Weights of a small transformer language model: vocabulary 1148, biases on query, key and value.
Each number is 500 + 50 x the weight over its row's rms, rounded and kept within 0 to 999. Layers, rows and columns count from 0. Numbers have three digits each. The size before them is the row's rms in percent of the matrix's.

# layer 5 MLP up, 512x128, rms 0.099, rows 428-511, columns 0-63
103:485524514473461471508439557472481498502474518465504455562514387518447443446523470449584551486532522449563469538424550412486487420527496550587501465461530483519503413469512529514530430580514631
092:498484494468497449500476508589567494498509500480422500621502530451540390546589474480547522471511565508561472635485507559568478551456549514559452488511469440470470408494524507423500523514424456
089:449455382522569501622389643501537506429380540491512559556549408523569478458517543430484477347527556550569528510447564474515475565491498503407518493569399437501474454503485504469562558490506415
099:426502420508466622474544521575446457493453429513516453445552517433489548536463490435534451408467510558588505475454472512520519511492472471477450464518517457550505580440536386597553522578507538
100:522505522475526545550473513467510456460511672509512494385555442516489463519469456505590379498447518503519539546604603526502506472471534551508465465469604479490482490478380481425488617490492477
093:473567493560533447515582528545601597551426546527503518562513493363418467472521507451502532466635491547496461482494496503577493452522564552543460468546482494538533469480466497463486499515470588
096:569454532499563462427500536555506549467363505479504460410578462514582449456474424476500471437550559508531522526549536573476451477442446483478499456545509529458518408384481408546570521536515539
099:441636420492497488471529575561506582503397502432561513476526457487468497447476502560500478405559548525519478488513477582540421480526475536502501530391538429492513525491477551560490559553460426
105:517537495489475497530531486532484546510474521407449587512571489414475449538514569393554374456503517557602503558414449475560531492516500495476497565442445516454495487423466420464490578533448432
111:459497545558477439437482550521469434483540536530512421448558525454499441524561488468505422412497544476490541534409588553580457424572574609594449484500502513520514490541530438539457627542382463
099:495540398550442480549645536482566437454519538489528435468528523487551447516570515480515455545478501534489423467565536616532472468432506514493502521528579471450619501456426452499423482520434517
093:499520525505519573464526459589512582470510469440474514482591412470502485433516501441520458567555511492581463634446500506599458530510448517500464427477409538495541565512552499540459435591438434
104:446489510477385498573430496503551420434439591481437492545488444454463385445538526511636574525570512473548491494416496561504479457527554452456583507462455486547572506507480519446493558532529493
102:519534432446501428546550576531560492448496475479482400420544512506531521476528419433510488515549534498531470440513560587590433449445431546464482475520525472509556452507547547508502465579524521
094:484575419472553505578448492602521577462511559462438571501583460498486432347462525489543413464490540578535472460491517452582433545443442528540492510483464541516508514414498557455519544475459484
101:485473494566494550489565544583424544492463529438475514506526527404549454475515464455474478477465537553496427478539494457487470520438440554436436468507420552522479422356542532538499561560509414
107:457478414507521511543576524458439497452386527478598526517608417397551495495505551430625506486597556519602474547435524533530562503609438431542495563494614546499503524389459483483459500537462555
103:504526441554463569576539559476460476418448465475576436604539508460439482554582505454529492445476491581561500438414528522526471450545552514545494531372530457564584532507417540573543491451422561
099:424504388524460458494442448512486563493470568529522550488515443550547450479462531475560566473445575491531514515388529474530556525515579565608503537454439569484494523401478431444459565466396482
103:480516482542504479580485483485487556419500596512453532465490431467502457477574504475532492542469527545527544468425527511566457452395491515516573481511511439526476567543435467543531510486576468
098:451511477598530525572420426443512579505492445456521413541604483539426415500500578507564439401603583500581457578545457486484579441463487483542542536541485563504548447447493463559533471502467559
091:477455515512552616461548574542504558546463506465486492459555527500466479448565471535536549386426522505446436574523450531465613510457512518515468455475472508477497595480497583525407565545487435
093:509488508515521469477515500494546461508470561559522560410436450501546475561421492502529469497434490505529484449554460578556584392483499563462458506502528409482519422472401521506551522517518429
105:430479524555526454455467528529509490373486623446523512504582446475477490559540529422505487555562524540540480560473476533480451468495598509563562483455577458497421524426429383490537570387525411
105:453546471506441518510428543516527505439538508494508575553626495447568478350454537554516416505451522534550527576513566437433553531414529544480493466449560439506482507541481435496523487455455462
101:503518483440504449502502453504501480408463408546409432482567537459495446529484457482590499504573584518520623523418549514492475475448493567547427483501537497450618458491499514514560555542502537
102:481516487384525550485473621484506481420484524456509468514578508515567380484481464490510480579471530455532503477495472545585487552531566457553459486503513434535504515400510466528427596500494375
085:497578492613529467547472528698504449519479469542476459474396488410451455458488564503496448462461579531541503499559458482455534529508471496448509549500429463526580437475466456510448540453450585
100:473530489470558507460489520505492570519381509516488549514519428437525411519457477414540465384529547560624535562529485523433488531502446462513520469486449452453458396446524559490430570626554538
101:406538504461517594515568542484589563403381550446497526476490434497487495406532511508495530505539568506519513451552512482544515490450571590519505480492542471437477521449494406536497432417496460
092:438698514431511536557516537604496404444454522631582489428472527495551456444437525481507446497464554505523467449523560397522450452516480485490483477436552428452483529398452506460480577552528481
085:482517449458339457544523629590476443451416558443518512467527455515422495602556506562569544556501457395467573465463400495509479465477452541502470520467518473475539485449441493500548513519473481
087:450579512491431570610418489444527430424455517480396537431481498516453490582471542541515434427463460527590554590537441495554522472468489576553557590457487484553608465416469518520490538553513474
098:482487530521509547530566525554575434451556438593405432524475497419513498519503509451551449547589530516503495536436493526523497502443499553555469421411524507544493461454513493508559557510449528
101:480490495478497550551426536497524474460380555534431490554507528586571429528505467508540434472609506405549540534417559504528514576538555493541377518369533548446424520436475452425442586557427525
096:550450521490455399477506448529488510445540411533480545445527383516483481487493507383529544442438542542505507580475554526470481558446466529535463499400488445452573475472446411498572546498511520
102:500494446509435555480419482535533468496511422532508487521531482573571443512502528477521395507511560494587534504457386434508452544428608518488515468418552475452484513516488511561595599569436447
101:439522501498536492454526503551537442489522512507467396473520491430568470477417547565540432495480554573490526490520557540514547491516611396391484524474572494551533515451577418579510520552442531
098:539576531578509515490472524523475573480406523492533464401565450480417474543460493489484445400481568477529526450485567509438533491560548446492482484490477444421584473395443535533482516474514430
092:476481508490564479476548491514492378541429487453496456484591486525529418499473503500531482404517523522450476523579461495487592472475520529487472516472484396449429405340445466491534606666475472
095:444452506533482559567477541521579399491491594517471492547505529476606478453461582414553480569566513447524434582470455527479527536568519535545513471471478525520421498454420501435552465514500471
095:484499425490469517591523526522488410460424426515534508467510518483446540504515501487488430483555565563495478533590473547522528410473452519416463591494468463454460590454422514633600452512470566
097:511518384541568454422491550512444486498494490420474534509502458515423427501542453553529554436452508560489578504495559445521540502423468545503524552358530501489633565507429392498470591470511454
102:478584450474472448627618567507541494441474459480454437434492497498581459426522470497578438477517520481532495492519551543455438479529411464528477491553505469501564566455446579476453429650485581
098:442451463545476518481368456462490412391446597490501488504551349594524421530446498514582479469518553486505558495453610601467550517498583560521467481522593465426536475411484445496519494458487482
099:495552588519532423488493529523482500485483542467463538481565482472411462568540560401501440487515530500453501438453540522525572481453620610515490484528508339440473428556425468457547514500510508
101:444525426464476522569488557486475533457442621516542495525613476472533495439473516494521525509495532489488430490553533475523478559465542629616485432448511425469445523444429417510540507508427409
100:502439582537511517606469473526529526458544528529510568569606507528492472510467449485619534523494578489500484409437447493445469470528579462475542522458437504539459480415538448445525477515454463
098:435508489519407533543521427561548501472566429542434513581589435436554508515489484476533545408504533500482483485542540495482571521553486574598466456464438489483489474465535536409505543481480488
098:509520515447440388559538504555546485522582446473438430406501564470489484494436515487538392547438552514498507507479511515522446492450426518412372498466523481563512480490443502546473469510493558
106:464508481440493490494560657538603491490439532475477511520525429432509440504654457524518520472514559442529495548464432402499573502499538539513455492519463535574540478510494500462477628527456436
102:490627536418480486542453512456536493528574556395404431499580399446493489535480547475559447500474523458525585504503525444465600433511512512590387510472497364471474512472492486493544557537515586
093:479507482389510437439505559577507448496543497477544503402574447443577504431557532526573492468558533543565539474497454537530494455528484520440484546451543387537550519480517527482470607546490466
099:498530372463569465560435432484449470422498533421414505504538484497519423447493558546588415504417501519587560537448440524581557516438577457533451454499450525520500520440456441493584496460488562
093:468456391426568473658485475442435493477468570481551547549574411459473401485490487508529521540492466483513535510436514564496508440529546523496441570458472523546509498497501434446646547489448542
102:485500396562510531573454593542516445431386514512490536515490467513430465452497562523477511564434552475513435523597492435530486499388492538473527430531482363581511536451468481619481488441508504
103:524539515539493497532533529486529512558446432556424516477462466410552426529523543492570557493564531426445525585487532480531499411553478535586420485430528541474510496430457547464512571519426499
103:486548425529551469560436531487613508506512560570485486478561534482571478404449430582565498490500526488523498487536474533605575539447613498575407508538492469520412433488391545445524442429426530
098:470486542499478540538424620468576525456428563441490397515457363424452457454557477472518549473560540422498570508567505481594590556553547470563527473428432519514471473373519575498538584464541464
106:507490454538536495557466559495448512497428470563444449461549506464404445491520464464503531507549564566491520525452570477530472456415472539526411513496391494494545494487533545535557484457511508
107:435473425500482513522492522496482485505534625613476503382526430533507444508513409493522559428544517468572517514500495549544503498519607518488412522499509526483477490502384514456606483470433513
097:488446566398448497521449568502565559408551570448455517472475413492536504444546483454604506447521556540538532523398452543609504474467489551479484495466625434482485532502545508462488468546532520
098:487508505493556508493443525520534480399521524483470574521565487465557524385517496570523478475548546559484476463510435475504426505462520496557518460494564425453478487411456594529552448585518442
098:429538473552481387592556493497516571431473538478474525461608414435450486547464514420559504492482488569563457488504500563519504519376502505572424586503540563493536416437456421406547478440470603
098:499558545581434405542492529564535499441467470553484563435496522445550483487520581432475479502497523516615548544510499460427382561449458536473555482465495498475495514485390504509494507444475569
096:449445513626536470456538461594545604510572538546460493423539468443409444460528500502591488469492553500520488420583561478539582484479526516467500476482527418405491439457438523426468553580483510
100:449494447459493404564540494524571496463572434492437601528478504444469493453544559413581499438350550642471467542455468498577522575389542483513497499491410420529497552509525498571491521487521496
101:521541452406439471533489513530486488466388432546504504537469507544416478488493378452552497514458515503452480619572541494472545451477453552508503523445387520517586522523480515575435616523550494
098:487566489554471378562392503501493481433490448564390552388460466532497458477474547478520499446519545503511520490474545475495492485405504573467545497499424438510566589561449561504554463429500583
105:493434498477486560507648478508518543555511456489476485546625496430475464490552491516569532472555585509532541498504419487530602479430472498570405481472360444524504374414465503496576507527516576
106:391553433449434509633568540492597544489483510479530563487509449512512457433457514509507520449475522460526455540512461440534438469536596480569492558489473453505520508477441489530505459382519531
095:502483480499396415533529496570572508434539510516460528538508574457556464489498563546533519593440510455514402515479468513549396541432510582562554516494476443480460588496556460583475472465494466
106:515493507514454579454551445483550527477498553478474462456620562473447430467496467530592412497601517531537560511500535565455443560506446496496447528540540560425512474451439399514531454486471494
098:518534529489518518537464444542557564436468436493542464536449527474541516482477533482509444464580527545441474505557448386539531577481562536474521424495504492537540532426469537588479467555526460
100:562488444466515457560498447492477481529516448526480561506568547448549405359554524493556430475475545551576546524409493533555487584446569532541368530424476547507554484419484495499506515458434508
100:330441534485523523582503502525544459513439518508395442562496407505497458498453539539523546523512509431522437488602542446550459468513568537616490530434393553596550557478532415490442580481542565
105:473499375618529485499575533537445527503483443545528506502495534462562494464557364570501459460494523472502471501510452576464539443472431503530464564545499481582488477484458404640585469535482536
100:402494539561512532513457532495597544343530507548453495496574468472527503547490528467615503515528521586539558572396476565511537497488543460544521508472551397516480506524494428495460546476476460
103:471426400509484460522560464506474547544550429515459587499514411470520451443458540490592501510463545518557537491555457528505453575505447513559422523414436501506455439496494532495643535470471545
095:462573478516555475589465524514474525479453629473561568427482508485414423473585512466517468458525522465516592459413506509451579523538579500508501466485450522436506422473443502523546548495514433
095:448479409573372509454508541527515542481396504533526474467566491503496471510453483494510568487531473477497514508478505606490579484522575469509494587465472376531440457433457372592517456507455591
102:507631503513454502478552572571493574445526402458501457510525438510498501589436382479553498502490518425503555513479501525478482492495524557425484385432483492516585426467508498431568539559460529
107:471496447524532473503429432555434521518398493477510533470560396540511442552454464524493522512545483550612446411504481452621550362523592487516498560502523525546568493503497418497588456455528569
110:419599470560518453503563536548478459554432609504498564435472508381496441547570487489527477466554495496579466552561466417499437471493514478476469481509591504519571524490384494473434474387541582